python train.py --n_layer=12 --d_model=224 --vocab_size=8192 --positions="rope" --parallel_block=true --init_std_down=0.0 --schedule="wsd" --decay_fraction=1.0 --decay_shape="linear" --final_lr_fraction=0.05 --batch_tokens=32768
Each number is 500 + 25 x the weight over its row's rms, rounded and kept within 0 to 999. Layers, rows and columns count from 0. Numbers have three digits each. The size before them is the row's rms in percent of the matrix's.

# layer 9 attention key, 256x224, rms 0.0821, rows 82-96, columns 0-223
093:502484497471517521549500502502478544492507494464498460481448469556562499510511516508494499500520488491525529454488474437503489491469484533492509501496510507508518531495521514451487530524507493473528470492557485520507504560523490517521486479521500521506521508502523446484504498503497516522570477510507473488484468516471476486509528477508491519468501511466463520462508523492577481507501486512483488522538462494510470517452541487502512513461518507513503503464488505471524489472516512456476528546465472510535514517435485526477426500471511508488480533526555498468478471550512526474510489495526474496511513486503502505505478538483479467488497497475524506492505521518505491480527
099:530504473513507502469509510500494493469483499496485489487472517535533527494521497510503536467475521468480479506503496424489501497452511464512472520496531521509492527506523434459494525511499489493484519464504525556503516502485534489490477468518468485537469498509507509497463451466526479510525462502459448498502484493491498499514508491502504465498470540514471570510510548491515488488500482509482453507505490500493461495471553536516520495479523513523517521498483516488506500504551497521518500543528524502549500523482509533466423458446465509499482527469540474489490531530524523485499508517487495486524498464517487446510484493495486423510513498464478470526530505533470502503519
116:498534517541512530501508484504519521533538515517528535502531461506478438552503518508503494489487483512488495492498481512510465501511482518496476495502479519518507510516527545518490469529494515498538491527515479439512476473540509516500584552484503501450528524530488470494513520506465500498507541498497519474530504510515523498484465515511523500495488501471544481511487470465493494491505473496519568503509519510530504509501438504510495448510502533465461471500528513525493469464440483511515520489477530475477497490540513516495529535563510520525496494581467532489507477472501512542488480510511458490484478551481483563484507505502483514485479483518508507490473510488488469468475
110:501471496493484490516499471523485549495464470465566507484534528493512523465509506486488518485489499510472485477517494451500526467455502489513488504495513522495517513527506526517498536551510501524512531504497478529524521519452500480454453492498502504535461505490461487491515428552496511522513460506452459456500518543509510464501506470515489458511511484494491503507511500529522493540506464465506453528510485484512448472487503473456499511539520518524541534497509514492527485497544488512550484546504530497523492497466477500501450511497528529491495469548562500495504505511504510490533542507482464523534469503513490469491504507504503487486513504441468493469526540492535486484548
081:509517504528468493484524481518515482473476475508480489524505498484512570460477508505460518550516489490511468477514529492476523475508499470510467556472497477519514496505519472498518553555526522517514481435475469509497496503456509460539480515513523485515493524503466542508557497476508454485474488500466516498506501518467493502538541489556464488507484507495477497510513528492514527519511495461544480522463503483500483485566461488474501509519463493509515511500550454494503528524523514502535496503499459550482504508478482499492485468497468508484469503531512452522540491497479500483514511517519460463508531516467443467498471526491461485528517467475486469496530507508546524470496
135:450531483523485504543507538480520512485554477532507523490494485489485498513497481518513462479505486458507515526493497495495486529530476529518475479501456533515474482524501512505495459443503507474514443475532502458466511493513493503537524518456519503453528533492524462505489558536495465536488517492552544495491455494517498520481507512478518555475483522502506447499509529479475484503491529497530551474498542508447520509512494503530490513515496488508444495469523519527495512472500549481460473482506533490514531493467529479464516540509497500495519513516497526506504473488480510511495497502520523475520500508487500549526519470531489492520512495569531524513463495508432496492450
128:545485517494507496482501490518489474502423524475488501513476542473488519498492505490535546528468501461494473477481493474469538470470470485505479539464523459520531535460499475497467533544513472562480515494510469546506517491471501501530499498516477480540473511512488510460468456518496473467568483481452464491480499473503489458525520454517494496532491530490495531494492540502537472488525489442519522541493465532466460492492507507472495536529495543506507535502461493503513487513546515519506512496495467518521520546491502497488457479484504477503478500519546516500509528504503497504449465498454485529491518521489476468521478492506546524512489494474507485498534498493525493515491
125:472509505513516506491534538506526544502525489521464513470490467527487498486510502529490470574470515467543511528507447512477523512540469510490527499544491518513490506495470482527518466471435489463541500493512549452495475525530513453514519520482495517467552509484518454482508530487494528536498542493527501499523484488486513490515505487502431512476461507510499504494497501489488496484520537496469548492514527443500577517493476507548463491479458484472503519522526529500506518518483496511479515484497500506508494492493485498466482447490517474513503544533473503482529544476510485482458528503541527501464469504443512515496536507484478513521521493528536494480485527504489490500506
103:503521544519462504465492520522486483489490531489504483504501474546524538529473493497504503506529514520477521495500476497489483522516555497462495524523497506461456480491553507498483487507505474513522499522516505493431463482533508526474492499514551482490487511501513497509470505489482487476475504516499489499515484520506484437535540510431485479536478517505516490491503471538483554492472503486505506467491542491547519535458461469537506484495547467500495490481504510461526509500495511535491507503453456478468524554473489518497462490479511476537508472519477510467533473540484484515492535507498461522501485492525513549518485563483498537451468543555487517485486528518532534498501
101:488489514497454463520462527490548497473464529481519478476499492475475508488501440480530463540514541458451503526482502472504548469482510530480545496486506479543502483485504462541505535492515510510461526520516497499465502470490515472526523492500566490537517481548518536504463500532524494481515496498493515474496471487525490478509500491486476465487464530530534509492488556535489510521511488519482503484491522487444467481498514491482466510447503546506513450525497492490496505515472493523498490475503479497482529553515516546527515469480521459546504495465451506484519501508524469493468492527438522558512495497503495495496493531486510504470502508496515461513505511512559528519505
127:475534467502488459494468495513503517487459478449488501537502509528507514431497516466496516503471526522466493481519506503472478496494481514484517502491515498480536478468500496520532526537476505517485531530492485583524465514464487482468499482511479517545480510546478533492487424526548527495506471496468479481509507482507519483505499495517476456502536539488488541513471472520525511475501478485489458485507486489495466503494508502495499474514504517533520531525465472494513494524521497494538457540454494486494475503527503515523465528487484503523507474501509501450511497471537501470516493502512479539486499486486515422462496486484546508472523492459453480444540502492517540455513
106:505498482460506528520539512518483516564510499547491514484472505490537495503495507532460484486454467502517515495523511492516477515489447534485469463476490523524495523536513507505474494529474540480510521511502511473554552512475500493521547555458504524470514523461533498497491511540484485517494497511507483512519503491493502490474491500511506499499491481496530506502512513517485482501516519472501549526528505497496543489493448515579463479537488476486448478497523561502508503448521507461492491513491492451501475522490472481460478495540508522503499517534493498483529480465487491496533508440558527500498506513473518528494516471508519507524496485517485535530455520542427457496488
128:461516457515524457473509478503503518489442503454523491515501506514497541473492501468508546474470528488467464462505502500502459482479514499497513510526557477488526489493501489516510548565502482515499506489539469560517503504449547489490460465525516500566454501531472516477470421504507479506519500539471466510459457530518514456479502480520498462529514515490493499479501497479506479513495477475529464516517472504515471490491484507496487523523493549531518501518530463527497517512552493514512507509501497492511478491500495526514462526509514501504501498459541511482514491502531541495561488508471452507468498468524482467493481521511493488476493495486446506475508539505520498499537
076:553475508473469441484498491524514559485416499504505472494505489510528552497485510492485563497459525510503483487491514473477474482472502503484458514496525518507485543510497511482480557482534477524519512495474515565514512562498499497515483559459516477525503472465479532486481429484484511512524479495480487494553510496481521469500518501481501479533482504500503533495495511499502468531477463478488477481513499489512471523455515473498505536470484485505476506488514528464543484470551461512535467547459498522515521554472518518482485511479486515499497499547523451473520522497501481496487508477485483505498472497493468467493489491507473464478512507469470493473484498508513497475508
103:518501435517500482538500533493489455473464541458489513479498497509542529461479491486501514510538530483449482526496500462474501519519483470517503519468533474516495504472544474503518530540510507531516488516505485540486526461468533442510512504504518493529460499494513470539480498481472530476513485475519511561500481491501532485552489494554486461538494547478451511518475514504532501510503512527455486547489475509514472461545498513535499509511515524505524542453470502473510485483509501500515511531478489482471490548481480529511493451519471519491506497427503493465454484473509525535513522501484479491525496505501508468522480510500522510491481492508494490518449484539524492513468
# layer 9 attention query, 256x224, rms 0.0824, rows 83-96, columns 0-223
143:535512508437516468516475471514478525454437483455483521507525478525513507515505505536497514463532514505502496541481504480486533481475522511482468537491526478480504513473531462503458499536536518499459520479509529599510536522466526505470460512527486487527415422505491513471492491495542495497512508489480505522485439504468502502522505484528531460482496512518525494500480503466489496498523484504514457503514474512476480489485482537471479503498534464507513514500485521520507502505487468507480536500489499488519455541509488546499486518504496517510470511458512490472440528526543531505498491477493520493522530513490480466491502477533499471486486491486470464492499491486497526495477
099:479508497449528505514526523495489466515554496531533481511491537513478473447502520465490479486501510523492512465514521468495467512489527473528513495494486521506496499514497524500529474522509442457467493521483518465497533514506490478493519482554501477498556530499496504540470495480463520483500478519533493500502499528516484436475465485485509485497504495490465495493510506517484536497485501468476491504492476550481570528478492477476484484478488532501489480530519553515484499435517477502477484508511570510458515480475514560551528512493476519522498522500489545450520507511477492481511541502545479494461460461517522520518473490530446479491500514519510530521526486500466483527537
090:486497499473491499487472523468471512510459482468498485513478494503479528453491493449522519473479519516503476455508493519490504461496545493546491500532522471505523515457508492512532487507493479527474496526466476556523503470478531487475508482530495470578477498513492552500534444500540512533522530534510520499498479498506535511565464500489484481540521506477480509500500551523530516502510490505544453535494497497493490473545509492462522499485489524504474477537510476466482522495531500508522504501509502510521514492481469491477510477521483521526479465477493492534506529526512505455491544481483480480445532532483503466550476504516473497516557459515490498455532533484502442506525
096:509481451590476501495511495507492491503519488480508525502495463516481441564551501485489498492480501515476482491489520495505518448492538540505508509524489444488504481505479500483495481531492494518537503510509489495497493452482468505507518454453520553488486516498473493468517505516494521531512531553464526543464495503561505495533468547509484487514491547514488540505499476518521502516485502528471481541549473472546466530524506498503496530521513514505523502497528475500444490531502545492546486515517510507513473462537501486462458491508514485509486496465494551535505460500524529470467476515507496511487510505468501498510506453491545533472498492473485505498487528488517474458493
116:472510462521486522502555541502476492517536471551502466495497524521487514494488523525516499507485505505527512504470472520492470505508493474491537479506509510487517454529481514500466460505444527490534482474543485479490500521510509505508526522530525493450549523471457493515506495470498530448473532490519532513504452498538511486484514498495516477475489524472521524502526470497492506491468514516480516483473480517484497535471497521512495534519490557485476483500525564530493503456484487502474513465501542493525512516469537486450482504492467449477550501513520481487511492482482506521491541480495488473493460493468470527491493472467563521461471514570521543484477487535500534528535
103:470540470510463539484529490465525517499455509463546495542526479477518494498543464490513541472527529513485503504518497498490485480491559495501517510482468486492463505498443475517494534489515517518535534497482525552487454484473490500516494468489483533501465475514527508467502496519541520460489487492503498516457476499541502525507468481510462464510538533504516506500524478484525506514489492481479457510520493452509535478503510461502495499506534483503510515520531484509515484540456516550519526512512502475482472540534501486515464452507543525513500459429495494480515544444514509520511510507501489544474469518487453478476509527503497471508471558481462498489469524509514532491490
122:468496511548528507511532504501508479479549472524513558496528479540478466521502478513482473495504486485533482517482467530511500508519512565494499497516461525489472467507488500519526494473467496464489489507498490466487477461547530510527539490470549494469516517494482503569519512513508520531475486491527517515498518506556500477541533542500474509505467508518466457499514509501488519466509527528521503469457555476512472521493497553495474468507459474454502481493523530509442496471529515502470470499541525491452509488505451508498522492492482483482504480517480491495514477501494493539489505500520493517500481443527516555515534482482500520503514539500494497442464490533467486459503
117:511512508444537498459558501492541464508523510516502504497510547497570501495492451457479482514510492515477512567481539486520519498455448509531442481485490500467526518552507528489521533499528470520481508516483531502479519557512517519478536502554483460476522498489441552467539487493487510500485477490485550487538496474503484515472479503502519487511492483517540508509508492493474517514446485512506517498458468472513487493538464479508500503460513489514491463479530522472515491490488472515468525519486504489495509455529482509528486490551484466455472548506498515513490501510508458502511524480526473500475489481509500524493506475484475494553496498495506509510550483471495495533502
100:511530533464510506472501510517531505509534520522505531548519548433526480471481488507461490523428480511482507531508488519541443514497521463485479494468511522464472469520486525465543512436500487525500501503511526522500494528530496518485521503511461487497495473501517516524519483501520492484478441526531511469449497496489506520474431533489491477505502509489524506480538495489452482528506499492515487505503504516527524471511511434497507484465503479475500501491518488468539500506540517543490485520514457463457497471539522460490549489493491489502478484467471496481544492574475514501496500502505479477517502471511489536529475510523516496529491511475457484474487478475497541518500
115:489508540513490490495479491509471486502445505481461491495482477467529500443492523510523504538550523520544518478522489521512531489533464503465487541476505479531501536496485504496508536498468484514475483499501457545484473489474510507477489468444512485573460506502498497468477518533507537499493573511499492537440498501494486487496531517514467526511522497465525505512504466505475491480530505519495464474487454473505484455487504522519540485535504505491505521461486479489481492571534504530519482492453474504502475515466513547491491492509490508478477501445544537526483509462530517510533510518436508498501555502493506463498490489497517518513494490480528522496457486514500534505482
102:503539475544485533480497528473502493512489477493497492484492493531500456464523494486531511530551496507523501481507521506523470501575524482497497514500511483499478526478534474506500474499521519524507500535468495487485507425523526491457513489508507486505512500507491505527542482503468508474492515466464513463558505494555553481558499499511478544509497541504475518527490444528563547517517519534489486479462510475515507511492476510506514473505492476485486513474515501505509497505483476499489519459542486507432497495514469515518470547488488521429498494512501494463481532469476530504516509516511482572529477487484486513482520483512497549492540511473480521465476488552513495502521
090:493497497511533499496455502459471487468449542476493491516535494536498492520526490499555555481531512552542519469483493488490474485529471509511472512533526512482531491473493536513505524486482494483453490518493503516527498471526501503520441480521437501524495459529512543468464513537499502511515516509505467551485482498487525444504515503501504500503505500467499498508476455455497496528482487548520458498475487516507491499488498510495467514526521532459508556507481493502492508493518465529493509515525474532536468488499486512509474537516546460504536522481521445480450497518554499475482490500513436444513536515485452473492500518520508487525487529483498488478529500510491516531505
121:503512543472498462485461487505514491494409503487480499487492552460537522485499490474501538495493499491481511514521527477484536479463531512474483512496522458486504536535517476470515512519520486521483508489474479601511507498471515514486471472495488490561464487544472534471496488500518513459527499503446517526514488500519526483520503460516464469500535479506486513521512511513505494509488493522511443496492491494476463474487486481533504496502526490515529527496481493486515478533511479507484530487494487487449466485513467510503470492505531512479441509458467470475480507554527501494534506510492464526485535486519483432472506489515510523536525536433483499484510498535511504510512
103:519500493480505512485519490526505496468478507509503486518493535540489496478487510508476522527507503494555503519502488491461489456459503483436486514519505530511496487473470498519461480516508516511479512520440511525541526526480477484498483497523518543498491504503513521469486484492492494468542494494474460490478512484475499490480531507521537434512509529520503556541498509442522484491515470534529470532517465500511513508503474534458501466467496489488502514491502505528523504510519467490514526485496504450508503494463547527530454517519466531510529520470536484429480491535536506471503506485500526480506463550503478513489460427539516515511455520482426491517542501501482505531483